python train.py --n_head=2 --head_dim=96 --vocab_size=512 --attn_scale=0.102 --warmup_steps=0 --decay_fraction=0.692 --z_loss=0.0001
Each number is 200 + 20 x the weight over the matrix's rms, rounded and kept within 0 to 999. Layers, rows and columns count from 0.

# layer 4 attention value, 192x192, rms 0.105, rows 84-95, columns 0-31
190,178,195,210,205,229,204,239,167,236,212,211,219,236,183,193,170,178,204,205,215,216,201,188,195,203,214,197,228,198,243,193
217,208,236,207,229,186,189,217,187,206,220,210,216,199,172,176,204,190,194,187,176,219,206,236,197,195,196,181,209,206,200,220
239,194,186,194,210,182,205,223,241,205,209,185,199,214,230,177,185,190,221,197,194,182,214,206,220,169,186,190,220,205,197,220
204,184,188,172,184,218,177,193,175,183,228,222,164,217,240,214,223,174,200,227,229,191,190,197,170,143,217,209,191,207,264,217
169,198,199,210,202,179,197,213,209,190,176,184,191,208,206,239,243,208,170,206,174,207,174,214,205,213,221,184,157,209,212,255
232,201,204,213,198,183,240,179,217,208,225,220,207,189,187,159,180,189,206,211,192,169,178,196,188,227,196,169,190,203,204,208
178,202,221,199,206,168,191,182,224,197,183,205,231,199,185,196,218,216,194,203,229,192,227,178,173,177,167,223,201,201,209,203
212,208,183,183,193,224,198,179,186,202,216,216,156,190,217,216,206,175,227,204,183,178,211,219,218,175,217,187,191,227,198,191
170,224,176,213,178,208,200,225,207,210,196,217,190,202,234,214,171,220,176,191,220,199,182,201,210,187,184,184,192,216,226,157
215,185,237,231,168,203,250,162,217,221,212,182,213,191,194,179,197,215,215,198,197,183,222,173,183,225,214,221,222,173,180,185
208,246,203,194,203,217,200,197,214,220,193,180,183,227,203,176,218,221,210,211,223,187,206,239,206,207,193,206,206,203,167,220
162,207,257,205,190,210,190,222,233,201,232,167,223,219,206,143,206,235,184,170,188,197,169,168,217,183,222,231,187,203,181,194
# layer 4 attention output (transposed), 192x192, rms 0.0854, rows 84-95, columns 0-31
206,169,187,186,219,205,190,210,217,195,189,212,203,205,237,212,184,180,220,188,189,211,215,208,178,192,240,192,165,198,190,171
222,175,220,213,190,195,208,188,219,217,217,201,198,217,213,212,185,171,204,216,216,183,216,206,189,212,167,200,186,238,214,191
176,229,203,190,202,249,200,213,169,230,228,206,209,213,170,223,225,202,189,200,224,175,196,209,194,201,198,183,190,209,199,198
206,225,202,204,215,171,187,188,222,203,205,196,222,192,199,205,170,220,185,169,190,205,199,225,203,226,216,211,225,190,180,201
198,189,190,223,205,170,171,208,200,202,194,198,211,177,198,189,218,226,211,195,191,211,203,218,197,187,151,195,214,198,157,192
179,166,178,221,196,221,185,199,209,219,200,201,205,185,199,240,193,194,219,185,218,183,181,199,234,189,206,198,147,199,198,200
232,187,219,199,211,208,186,174,201,196,229,237,166,226,156,216,189,205,166,224,202,237,218,205,191,180,178,182,203,159,187,186
167,214,193,211,191,185,215,212,139,211,213,171,196,203,233,195,207,221,159,186,221,174,221,224,230,212,219,203,186,192,208,205
217,193,224,200,175,207,168,174,205,202,216,219,188,217,203,166,225,208,180,201,124,189,149,183,228,216,216,206,189,195,190,206
209,186,181,182,209,203,223,171,174,187,204,176,191,224,196,219,173,157,174,195,225,189,177,170,202,190,193,219,164,175,204,199
225,184,190,176,192,215,191,188,200,189,172,187,228,213,218,179,203,175,216,165,242,173,196,213,179,187,214,232,181,188,223,195
221,215,202,244,192,227,222,207,191,176,201,207,191,240,214,212,183,216,189,217,169,247,176,208,197,198,229,234,217,205,218,225
# layer 4 attention query, 192x192, rms 0.11, rows 96-190, columns 0-31
215,205,191,230,184,202,177,225,231,198,183,212,230,172,196,191,162,215,190,206,170,193,195,200,184,224,202,188,215,238,170,208
206,171,193,229,188,216,209,167,228,170,211,232,205,208,202,194,146,225,203,214,217,217,191,178,192,217,189,207,191,211,180,171
196,199,209,215,195,188,156,185,194,221,182,199,210,205,214,216,228,197,188,220,227,180,184,224,241,210,212,210,221,190,219,204
162,226,196,200,209,204,205,187,182,203,186,191,216,191,165,206,192,187,188,231,158,214,180,203,211,217,185,195,178,216,203,223
214,242,220,235,206,182,186,165,193,224,175,207,229,232,194,198,193,242,197,200,178,174,189,192,203,203,186,199,207,215,225,185
210,186,184,197,194,211,211,198,186,221,195,207,257,212,160,226,212,197,201,195,177,200,172,208,192,199,180,195,212,237,212,196
175,215,193,226,193,200,228,188,168,212,212,191,200,198,232,218,221,220,176,231,176,156,197,183,190,210,177,206,174,174,206,168
175,189,205,190,184,204,207,220,223,205,202,188,212,187,206,203,195,197,195,178,216,177,196,196,182,229,192,188,215,182,189,177
209,205,218,207,221,169,214,198,187,196,187,187,161,211,222,189,175,180,202,210,224,208,202,196,168,192,197,196,169,180,190,202
213,210,222,193,208,226,180,232,202,218,203,239,187,232,191,210,210,210,214,173,242,198,195,177,208,191,205,186,183,207,211,194
198,190,177,213,179,149,203,193,183,205,181,202,233,220,221,199,185,244,171,185,209,194,205,189,192,222,202,220,215,181,192,186
245,176,186,202,211,209,177,205,175,188,203,224,169,182,220,208,231,203,195,210,193,191,191,194,212,188,181,178,196,200,204,204
223,203,225,174,204,221,183,183,182,196,182,196,215,210,180,211,215,229,201,204,213,203,193,227,172,192,194,227,191,196,220,182
224,187,194,194,228,170,202,161,177,200,210,211,183,246,222,226,220,218,219,176,212,184,183,223,184,201,206,205,184,201,215,169
187,213,191,196,182,197,191,188,201,182,206,185,184,174,197,194,196,193,192,200,185,209,203,208,244,216,218,183,213,184,228,216
203,219,173,215,184,203,218,198,207,211,234,226,199,186,181,183,160,249,174,224,194,190,209,207,204,187,199,181,208,185,157,178
217,197,213,188,162,230,191,173,200,206,219,211,203,183,184,201,198,210,204,217,199,228,202,232,238,209,203,218,206,177,228,198
167,203,210,194,200,184,156,183,212,239,203,234,226,188,187,189,200,203,210,223,208,224,214,191,192,192,178,186,199,173,200,192
200,222,203,210,228,190,208,223,207,165,204,173,187,191,179,177,186,205,226,195,199,243,210,180,198,198,171,214,239,163,194,201
191,186,217,213,238,178,189,182,170,213,228,182,185,243,210,183,191,209,182,192,184,202,214,221,196,199,186,209,196,209,197,195
219,175,195,250,177,214,185,229,204,200,227,217,210,201,204,205,209,217,216,211,188,196,215,187,200,144,196,210,173,222,183,219
209,179,185,200,175,196,190,179,215,153,191,199,201,189,178,213,199,191,190,222,173,204,188,210,194,200,178,199,205,206,207,193
200,206,184,210,158,167,223,215,167,192,198,196,177,196,204,188,248,187,186,179,200,179,212,193,243,199,178,159,193,245,179,245
214,194,234,189,209,210,205,160,190,235,217,174,180,180,210,206,210,219,176,219,204,212,196,187,218,207,155,209,201,237,204,196
214,222,200,206,201,222,223,182,222,186,195,224,193,218,239,194,214,184,204,161,182,207,193,193,197,210,215,193,181,203,185,204
208,254,209,204,177,191,193,238,190,178,200,193,202,219,193,217,208,220,208,194,224,196,204,185,227,209,194,211,222,190,209,206
186,167,198,191,191,242,204,159,184,204,185,209,191,195,199,220,178,182,191,195,196,221,249,163,186,226,159,190,160,193,177,226
197,189,171,206,202,189,207,173,218,158,181,194,141,189,208,167,194,186,231,198,208,204,217,177,200,231,212,226,209,175,184,173
179,235,200,184,220,172,206,198,206,203,186,185,202,192,216,248,192,189,218,220,180,259,182,210,180,174,189,208,185,221,227,193
204,196,203,180,164,224,233,163,248,204,253,185,211,214,219,188,171,213,235,243,202,213,217,202,186,179,195,199,189,212,190,194
193,187,209,166,196,194,227,178,197,185,169,200,220,254,195,183,226,210,195,185,195,197,211,202,214,245,215,224,216,194,214,200
216,219,165,228,212,192,222,224,214,182,183,187,233,202,193,232,237,181,203,240,141,173,193,213,180,197,208,208,204,176,185,233
160,213,225,211,199,209,189,184,217,233,208,200,188,209,228,198,194,199,225,217,179,230,210,209,189,217,208,219,199,199,210,226
203,184,185,195,215,236,149,199,160,192,224,201,221,189,197,202,210,220,199,222,205,230,208,217,199,221,185,202,188,214,184,187
188,177,234,170,183,196,193,192,159,208,207,174,223,205,223,177,216,182,201,215,153,188,156,182,208,198,191,208,209,184,211,187
180,204,177,212,203,247,207,211,234,224,211,192,218,222,175,226,230,226,208,173,194,188,171,216,188,212,210,241,184,180,189,188
205,250,204,178,213,212,227,176,169,178,230,233,216,224,184,214,163,222,218,203,187,231,201,184,198,218,187,186,215,196,241,219
178,208,208,201,185,197,217,207,204,177,195,199,214,190,212,225,212,169,223,189,203,217,194,177,211,213,187,191,208,179,221,196
198,180,178,244,168,219,192,188,163,245,194,214,205,255,234,207,192,203,191,201,188,215,171,252,200,202,211,188,177,231,248,201
217,201,206,201,165,207,177,204,158,212,204,171,208,218,183,210,214,216,198,184,202,222,207,216,166,192,217,178,174,231,209,215
221,209,225,205,222,220,227,228,251,221,219,217,209,196,182,224,193,188,238,208,184,212,234,161,259,171,216,232,201,190,193,187
214,202,225,206,164,209,203,215,204,210,215,198,211,203,193,196,208,201,173,227,185,200,192,181,197,219,212,199,225,246,167,220
172,197,190,245,175,198,184,173,171,184,185,206,198,202,203,198,179,206,189,183,240,206,256,175,211,205,217,220,205,206,203,201
211,170,169,180,201,194,203,204,212,202,186,255,220,212,197,201,194,175,181,201,183,214,198,170,232,175,207,184,220,189,219,191
202,202,198,217,179,205,201,204,201,180,196,191,207,203,204,215,203,211,220,183,222,202,202,175,160,212,207,203,206,206,186,200
174,159,177,205,200,202,207,184,196,228,169,190,181,193,199,154,203,231,153,209,205,232,204,223,227,236,217,212,211,190,185,170
207,206,170,194,191,196,217,163,162,188,176,225,248,204,219,183,237,208,230,197,219,172,204,215,185,211,218,177,204,242,219,114
220,200,177,205,183,219,178,176,216,213,208,209,214,195,227,194,191,211,222,198,194,234,180,216,204,185,200,181,183,195,164,232
182,192,213,236,217,211,182,215,165,193,203,196,232,221,211,190,184,198,182,179,230,215,188,171,213,217,219,204,228,199,221,204
213,160,196,208,220,153,202,183,215,191,194,182,211,215,184,187,174,212,200,190,215,191,204,192,235,212,234,190,182,210,211,225
235,186,218,192,182,185,176,174,188,204,186,193,175,172,196,217,206,227,179,185,207,208,207,176,192,235,193,195,214,199,208,182
182,204,188,173,220,172,194,197,210,185,171,207,188,200,172,208,227,229,183,232,189,204,200,222,237,160,224,225,187,176,203,185
207,210,213,212,190,193,191,215,186,209,202,215,223,206,239,204,203,192,189,211,176,190,148,215,208,192,217,189,235,206,186,193
177,199,216,202,179,202,194,185,199,200,215,186,200,195,191,141,187,209,201,233,230,195,186,206,208,191,203,222,233,210,209,199
191,175,197,198,198,186,186,172,252,226,199,177,185,210,207,212,215,195,260,204,189,175,182,223,186,207,183,219,179,214,173,200
192,197,218,205,191,181,211,177,227,194,177,193,192,194,216,198,209,205,192,248,196,234,175,215,215,188,207,176,189,194,162,235
215,231,214,191,211,184,185,189,220,236,177,222,193,201,234,208,226,165,169,184,200,197,206,212,225,218,173,190,186,210,203,189
213,221,217,188,218,237,194,213,234,219,236,218,164,235,219,202,174,183,209,176,199,199,197,190,208,185,180,200,208,174,182,213
206,230,169,185,229,217,194,186,261,195,187,206,201,200,169,180,194,162,215,203,195,204,216,203,183,212,198,211,219,201,194,188
212,192,186,219,211,223,194,192,207,262,184,182,216,209,220,222,242,178,187,229,199,175,199,225,174,204,201,202,202,205,202,221
217,187,205,191,184,152,207,200,212,221,228,194,203,182,185,230,202,203,191,232,202,194,196,236,220,180,189,235,183,172,210,205
201,235,230,208,217,179,232,228,201,224,205,195,186,194,161,208,165,213,203,241,202,210,231,171,206,209,237,187,184,200,184,191
183,215,176,206,209,185,199,210,192,213,195,193,195,169,200,232,169,211,165,205,210,183,171,191,184,182,173,232,205,182,198,208
221,209,212,180,200,193,205,206,236,246,188,207,172,214,202,145,205,186,205,159,205,199,220,204,212,188,180,205,234,196,225,190
192,220,187,191,200,233,219,200,218,237,171,216,188,199,168,193,196,208,228,216,215,209,202,174,171,236,204,195,178,171,179,226
187,207,222,176,196,215,164,194,215,190,239,183,229,199,209,204,175,170,223,191,205,204,186,189,218,178,226,165,209,200,197,203
183,236,213,214,185,208,202,215,201,177,191,189,180,191,216,216,215,213,176,177,197,163,160,183,185,197,196,183,223,189,215,205
204,198,212,228,241,185,198,176,193,177,196,205,202,209,191,204,184,200,201,208,230,199,199,191,183,195,215,235,193,222,245,226
186,212,223,191,205,197,184,179,206,223,176,174,213,191,161,209,219,236,195,247,190,200,231,203,186,191,160,160,217,208,209,180
222,246,183,211,183,179,186,179,178,191,221,201,216,243,197,184,211,195,210,217,199,211,207,231,204,224,194,235,193,210,205,244
216,209,211,188,202,219,186,216,202,188,183,182,151,198,208,206,171,181,204,236,169,225,201,171,242,180,186,211,210,193,186,207
198,186,183,197,209,188,183,233,199,244,204,167,219,227,211,195,239,200,212,204,173,226,195,203,211,219,221,183,208,191,195,215
212,211,177,164,192,191,201,213,193,233,192,225,181,209,191,194,191,234,232,146,183,167,200,213,166,172,192,199,209,202,227,156
214,201,173,207,231,226,193,224,167,193,197,195,196,201,190,209,203,170,224,173,195,221,211,193,194,229,215,193,206,204,185,209
206,193,174,187,212,206,205,174,188,210,254,204,205,196,211,185,191,211,164,220,206,196,215,246,179,166,202,197,184,224,238,192
183,212,224,224,196,187,209,187,201,208,228,187,235,230,198,221,210,239,212,207,213,198,193,223,186,181,208,179,211,227,208,208
256,190,208,174,179,200,209,176,201,246,237,186,209,204,195,209,150,183,195,230,196,215,225,215,223,156,187,187,193,203,178,169
166,170,196,166,197,219,182,215,167,176,183,205,207,197,156,170,201,205,179,206,217,215,228,221,207,189,234,192,196,210,221,207
174,188,227,197,197,203,186,185,171,200,203,229,237,221,225,223,225,193,221,199,215,226,216,221,197,188,230,199,206,166,204,177
216,201,195,223,220,240,190,204,201,216,195,223,219,173,217,221,203,222,199,219,223,162,199,208,181,194,203,227,187,190,197,208
197,182,199,224,180,191,205,187,192,204,196,172,192,210,232,201,192,215,234,201,225,214,234,165,194,219,165,209,195,207,210,180
155,215,205,182,215,199,168,192,189,171,194,222,216,226,220,219,200,218,253,206,191,205,200,161,202,206,219,238,221,214,222,229
201,158,182,198,173,167,216,190,190,210,235,191,212,219,184,201,212,224,223,195,167,222,190,187,174,167,199,226,231,200,201,194
183,225,215,205,210,188,186,223,204,179,196,191,213,224,229,196,176,186,199,199,218,200,190,206,216,218,203,202,188,173,275,216
248,199,206,206,188,202,218,194,221,189,202,219,243,231,207,222,205,180,162,170,187,220,189,174,188,183,183,178,215,239,166,204
182,211,216,232,190,185,197,211,209,209,154,164,227,211,196,150,223,191,181,203,222,201,198,196,198,216,188,194,204,214,232,209
207,201,221,177,178,201,207,207,194,189,203,222,174,216,224,196,182,156,207,194,189,199,187,196,215,157,178,186,210,199,190,221
180,193,183,183,226,210,241,185,176,227,197,206,202,203,234,181,195,177,154,188,195,233,197,222,241,203,173,206,179,230,191,201
193,198,219,204,187,185,180,208,154,218,184,199,260,198,203,210,161,217,200,204,176,221,178,164,211,215,176,203,217,225,213,187
176,200,217,188,202,218,208,201,203,187,226,192,279,204,232,205,221,143,173,199,207,189,186,192,192,209,186,191,196,201,201,198
216,209,188,206,203,220,199,173,222,218,163,208,221,204,233,203,205,209,211,216,221,211,198,218,163,233,185,215,177,192,177,198
173,233,155,234,182,226,222,189,203,237,192,242,230,216,188,179,234,193,171,197,195,191,159,228,195,202,167,196,206,227,213,200
193,191,198,191,179,236,227,225,234,219,191,212,188,209,205,194,205,238,169,186,206,207,178,205,214,206,205,185,203,229,195,211
207,186,204,207,192,170,197,178,183,161,210,209,195,189,247,201,224,184,199,223,196,207,194,185,186,192,176,211,155,202,199,186
222,222,186,221,216,204,186,228,205,199,199,200,168,181,182,219,165,170,182,214,203,241,172,187,204,186,187,196,218,191,190,215
# layer 4 attention key, 192x192, rms 0.104, rows 96-190, columns 0-31
164,207,160,182,199,199,216,167,199,234,215,198,213,214,197,202,227,213,217,193,205,206,232,157,245,203,216,179,235,182,219,208
175,201,182,191,213,199,186,200,220,212,207,177,179,188,187,206,210,175,191,225,191,216,184,200,227,232,222,207,204,212,192,218
207,197,198,204,189,204,247,230,197,197,192,238,200,187,205,214,189,205,185,202,186,189,238,221,184,202,198,181,215,230,202,210
177,200,188,185,167,225,189,200,202,191,216,203,179,187,238,188,178,199,179,183,203,246,184,178,178,203,217,182,222,206,195,198
190,226,184,169,217,182,244,221,219,214,195,181,195,167,185,220,187,215,203,231,216,194,203,196,216,205,214,203,231,197,236,168
206,203,177,154,234,196,190,192,234,197,238,180,169,188,215,186,163,199,202,219,229,184,208,214,203,211,207,164,205,189,186,207
219,206,215,220,220,193,201,184,208,189,191,220,218,205,196,209,170,194,202,192,212,236,162,204,195,190,169,197,201,185,196,213
185,210,198,203,193,224,192,196,187,191,216,160,182,161,191,235,181,163,247,202,211,184,230,180,103,193,191,189,173,190,185,193
192,185,233,204,197,241,209,204,204,186,185,169,172,189,200,180,168,177,193,194,238,198,200,155,180,221,243,156,164,180,198,169
191,188,225,198,252,199,199,184,216,221,189,184,181,205,197,193,174,213,197,186,182,174,193,192,167,200,215,204,209,194,200,182
195,210,173,171,210,201,204,224,169,217,185,212,173,190,221,170,213,190,215,251,215,228,197,201,201,193,218,187,186,176,191,190
187,193,198,193,213,180,200,191,194,236,180,196,229,190,174,193,211,237,201,174,248,206,219,174,157,185,208,199,190,197,196,212
188,169,158,198,200,216,199,191,215,201,194,210,195,166,193,173,176,183,204,191,197,193,198,171,204,235,184,174,222,200,189,221
216,222,217,207,196,187,217,231,182,201,213,191,217,212,220,200,167,196,197,151,176,186,185,208,249,187,161,221,208,195,188,207
206,163,199,207,187,186,197,186,221,175,218,202,201,170,207,180,208,204,174,232,222,193,185,187,216,231,189,187,196,199,184,210
227,185,207,192,185,215,206,191,174,169,193,201,223,186,195,171,200,171,198,175,224,174,198,222,228,197,187,180,211,208,221,182
178,211,189,187,232,200,199,208,222,200,176,204,178,223,180,192,188,223,178,209,195,174,174,210,219,202,240,182,233,186,186,208
202,201,163,193,246,219,176,186,220,198,223,192,185,189,206,179,195,193,214,179,177,212,176,184,202,202,223,207,207,206,213,221
198,188,193,250,151,174,197,190,200,201,180,173,209,194,220,183,209,204,212,259,201,225,213,201,217,205,191,175,155,178,200,198
185,221,149,190,185,171,188,195,224,189,201,194,184,180,208,196,193,201,205,182,206,259,213,199,261,206,182,196,201,198,185,227
193,215,199,217,194,208,205,158,213,200,202,196,192,200,196,186,225,231,187,190,189,234,169,197,230,187,243,208,214,190,224,209
193,162,163,224,195,184,158,195,181,194,172,205,204,205,194,179,249,196,201,208,209,207,233,204,245,187,206,195,220,204,247,204
185,183,225,196,228,162,199,179,178,191,176,183,209,229,225,179,202,223,238,181,222,209,195,204,206,174,181,234,194,218,220,206
186,193,246,172,212,177,196,250,213,165,181,190,193,195,241,231,195,228,200,189,203,200,155,217,211,230,201,206,217,205,177,220
158,194,186,185,213,222,198,214,192,242,225,197,202,208,181,206,214,218,174,229,139,189,196,209,236,210,205,202,217,206,166,199
206,191,175,190,200,206,258,182,181,194,208,184,192,159,189,199,196,207,187,261,198,222,182,178,192,204,245,181,192,217,208,207
195,206,219,181,185,196,210,217,207,212,201,163,172,169,179,224,224,208,194,176,233,156,187,205,176,209,198,188,180,234,236,186
211,210,203,199,217,229,178,229,202,207,186,164,191,202,193,188,227,189,185,203,211,215,210,200,193,175,196,161,186,221,191,233
219,182,194,222,199,233,231,192,192,213,214,153,197,205,236,198,231,175,183,206,173,193,203,214,191,208,200,204,224,185,183,231
202,228,205,156,238,172,177,209,197,224,205,167,190,191,175,233,202,174,181,218,202,195,199,190,202,186,239,171,189,222,227,228
176,185,218,187,187,210,201,220,189,247,186,243,232,188,168,190,178,164,193,214,184,214,199,225,202,183,177,222,202,219,207,205
193,173,196,206,188,222,186,205,220,201,216,209,229,184,207,174,184,184,185,166,199,208,213,192,236,219,188,192,185,202,245,202
177,231,223,206,223,187,212,173,194,193,201,210,198,189,199,218,211,179,186,209,204,211,179,215,183,193,195,205,190,198,200,225
199,174,178,202,219,198,229,165,215,149,215,208,193,204,217,189,191,187,227,202,161,203,162,175,235,180,235,208,197,191,229,201
210,236,166,149,218,186,209,210,210,153,184,189,185,194,196,165,177,183,221,187,237,205,247,185,165,214,195,193,224,189,204,206
209,172,168,183,160,187,188,225,181,182,178,191,198,213,191,215,191,195,175,206,195,203,224,234,236,196,225,182,194,217,181,224
201,185,205,175,166,201,222,196,188,197,192,222,198,207,211,192,190,225,220,228,175,167,181,208,219,172,171,189,209,227,174,234
186,209,245,175,202,243,201,191,204,167,203,187,190,201,205,176,199,173,195,244,228,173,211,198,193,201,198,174,210,191,183,209
190,211,172,186,186,198,201,219,216,162,157,193,210,188,201,192,187,192,212,218,209,196,206,238,164,203,206,201,249,141,235,180
199,199,231,209,183,183,187,201,177,214,201,196,198,192,246,213,185,212,222,213,212,172,236,184,176,210,216,184,206,207,182,233
185,201,215,191,216,204,216,196,168,171,214,201,204,178,198,185,159,221,182,207,201,205,223,209,222,217,163,181,201,148,188,255
198,187,173,223,222,176,229,205,208,221,208,175,182,217,217,214,206,183,203,185,239,212,192,161,195,211,186,198,163,175,185,211
205,176,196,188,217,200,204,236,198,209,176,185,168,187,221,208,223,217,194,218,190,207,184,214,207,234,226,186,187,185,218,177
201,205,197,204,207,170,221,223,184,170,172,178,219,204,182,223,219,176,201,195,223,189,211,189,164,189,168,239,165,209,189,163
205,206,197,180,184,179,201,170,173,165,217,194,223,186,192,218,165,226,184,181,182,209,198,197,166,165,178,194,231,222,202,184
212,197,223,194,226,194,203,242,187,177,164,210,230,232,197,178,240,160,196,179,200,214,168,222,184,188,199,235,187,200,197,179
210,246,189,207,195,172,208,230,197,193,214,219,204,210,185,175,207,244,183,211,168,219,192,179,202,198,182,205,229,193,202,236
195,206,172,229,203,170,193,197,202,151,160,187,209,184,212,187,195,199,162,151,182,188,190,194,232,183,195,188,201,197,223,220
225,212,157,225,207,182,169,199,226,189,205,231,187,221,207,196,205,186,153,202,200,216,179,211,197,220,188,219,260,209,211,176
209,184,190,164,211,197,174,233,189,189,159,197,178,188,213,185,192,232,187,167,220,212,200,182,203,194,220,213,247,237,211,215
216,175,213,189,226,205,182,226,229,208,176,171,203,212,188,205,149,208,170,194,181,152,226,181,238,202,246,168,214,220,174,216
216,179,174,237,176,214,208,182,226,222,214,206,201,204,201,201,174,188,211,174,203,223,188,212,252,231,211,196,240,199,170,198
206,255,178,205,207,182,180,190,214,229,235,208,221,205,212,214,217,161,187,185,187,215,192,198,217,200,201,234,220,211,192,175
194,188,161,217,179,193,194,205,223,200,198,191,179,202,227,185,199,180,183,200,187,201,210,232,201,192,214,205,200,195,218,190
205,223,213,181,190,202,188,214,202,226,203,209,191,208,178,183,188,215,193,141,207,174,207,205,184,214,192,192,189,188,187,233
230,191,218,226,232,226,210,215,174,225,189,149,209,183,199,234,232,205,186,184,231,185,222,149,202,198,207,189,192,213,210,218
218,180,208,208,185,213,164,221,202,193,191,200,188,185,224,186,196,209,188,186,172,190,173,200,216,198,205,200,227,210,182,210
186,174,181,176,196,213,185,162,213,175,194,173,221,192,208,181,246,229,210,204,189,195,203,214,202,205,215,186,183,197,219,208
190,200,217,194,197,174,191,201,204,229,162,209,184,205,176,163,182,179,203,212,241,196,200,220,183,211,187,215,165,202,209,203
235,168,198,175,163,216,177,182,210,201,220,193,227,184,183,227,175,233,200,199,223,197,202,218,222,202,240,230,225,184,219,188
218,187,196,184,201,167,197,173,156,210,183,192,182,212,201,219,206,158,184,181,178,230,202,150,228,233,215,222,218,167,239,203
233,187,223,201,213,201,220,205,201,198,160,204,233,191,232,196,200,196,202,209,218,201,222,179,189,192,232,202,205,213,177,213
232,217,181,183,232,207,201,186,189,225,224,165,180,186,167,182,221,163,204,171,184,174,226,216,240,179,187,204,186,168,240,183
202,190,168,218,190,263,221,234,205,209,174,229,191,233,200,201,230,212,167,216,191,187,173,186,177,164,199,205,217,231,205,165
203,186,202,205,172,177,202,194,191,213,240,194,209,190,194,197,188,197,211,153,225,203,227,210,195,211,252,209,161,163,192,212
183,237,222,216,182,199,209,174,209,195,208,218,190,193,207,177,222,189,210,199,220,204,197,168,213,170,175,212,210,174,228,217
201,169,215,180,191,165,180,197,211,230,167,193,214,215,238,186,212,202,213,214,213,167,228,208,174,212,204,223,223,213,183,178
167,192,217,231,143,209,187,188,248,210,174,197,202,170,180,173,197,185,195,185,225,204,175,187,240,196,215,179,206,214,206,129
224,211,219,194,224,212,199,176,191,192,175,196,203,199,201,202,160,221,180,204,192,188,225,201,199,183,181,199,205,176,214,232
188,191,214,216,202,183,206,189,189,232,209,207,210,215,206,211,203,193,196,159,181,186,196,201,190,235,224,219,182,227,221,183
227,155,207,200,212,217,178,178,188,225,179,174,192,186,191,213,192,204,206,193,209,220,188,205,215,213,196,195,199,193,201,201
188,193,204,231,146,232,186,147,165,176,195,215,222,200,196,198,206,188,221,166,148,190,213,180,235,204,220,188,183,180,211,216
241,214,198,194,200,204,210,203,232,222,221,186,196,199,175,204,198,197,180,204,217,160,217,186,251,222,210,208,197,181,193,202
180,180,197,206,236,136,215,215,216,220,230,209,205,209,212,158,219,211,169,229,206,209,165,194,183,194,211,193,186,200,217,205
200,202,222,178,219,238,219,182,184,174,209,193,160,171,206,191,215,200,221,193,225,201,196,207,190,215,166,230,190,174,185,163
194,198,194,203,206,188,194,206,194,213,215,215,205,206,209,195,213,218,193,184,210,182,198,221,213,201,228,206,218,187,201,211
229,186,209,206,212,204,166,193,181,233,196,228,199,208,183,173,220,225,237,188,182,186,189,205,251,240,182,206,209,240,206,252
191,182,198,218,184,186,245,200,217,155,203,210,193,217,229,186,222,174,187,205,243,205,184,211,171,224,203,162,185,198,176,200
190,205,197,176,208,187,217,224,211,212,180,219,216,174,176,211,214,216,209,229,215,198,191,220,236,240,210,220,209,197,163,196
227,180,185,230,198,176,227,223,204,164,219,201,210,194,217,218,201,182,232,198,175,200,199,204,253,232,220,207,212,189,216,185
201,235,214,189,209,224,182,216,173,193,237,151,230,154,183,172,209,192,172,210,222,219,167,188,215,198,199,188,172,200,200,194
168,167,219,165,209,157,185,229,202,200,209,182,230,185,197,208,206,235,173,240,203,198,225,161,206,232,214,212,195,201,213,241
190,237,212,212,220,207,184,210,227,195,209,223,233,237,167,180,192,206,222,190,189,174,179,168,191,187,211,214,211,184,198,181
254,187,190,203,189,170,188,162,226,204,206,235,191,187,217,175,177,202,213,203,213,227,205,216,182,202,197,207,218,183,208,186
171,195,160,167,220,195,211,207,164,212,201,189,178,180,195,184,200,202,174,221,186,151,213,189,184,207,189,176,175,199,186,186
195,210,188,211,192,212,208,184,193,194,202,233,190,202,191,232,191,178,195,222,191,165,173,223,197,167,196,211,160,195,194,236
218,168,167,213,223,192,205,254,192,180,211,191,191,206,211,248,186,204,202,220,192,222,217,192,153,197,202,223,184,212,222,227
201,212,226,187,182,218,209,196,223,197,229,197,165,222,164,199,207,188,198,190,181,180,213,199,206,216,200,203,166,212,181,164
184,171,201,229,178,191,195,153,202,181,166,166,197,202,232,218,227,219,238,179,218,177,177,220,224,201,218,182,180,199,189,185
171,190,185,210,200,189,157,208,222,236,211,187,218,180,172,228,208,203,176,198,201,201,167,233,179,220,205,200,198,160,152,182
216,213,219,196,191,197,181,227,215,176,265,187,205,189,180,219,223,214,178,178,212,197,177,179,180,159,208,230,203,179,198,234
186,221,213,219,160,195,177,231,186,151,195,225,175,211,229,212,225,190,215,180,223,187,211,190,199,207,190,207,222,250,215,197
219,178,180,183,223,190,243,174,237,233,178,175,192,189,209,210,192,193,171,213,172,176,244,205,201,193,179,216,210,254,194,202
225,158,175,184,197,197,185,206,218,193,211,182,190,202,212,212,189,211,204,205,221,216,195,188,170,184,197,175,194,193,174,217
188,200,219,198,187,200,195,219,198,200,220,153,212,230,200,192,242,223,215,180,212,181,231,224,195,212,203,199,185,192,179,217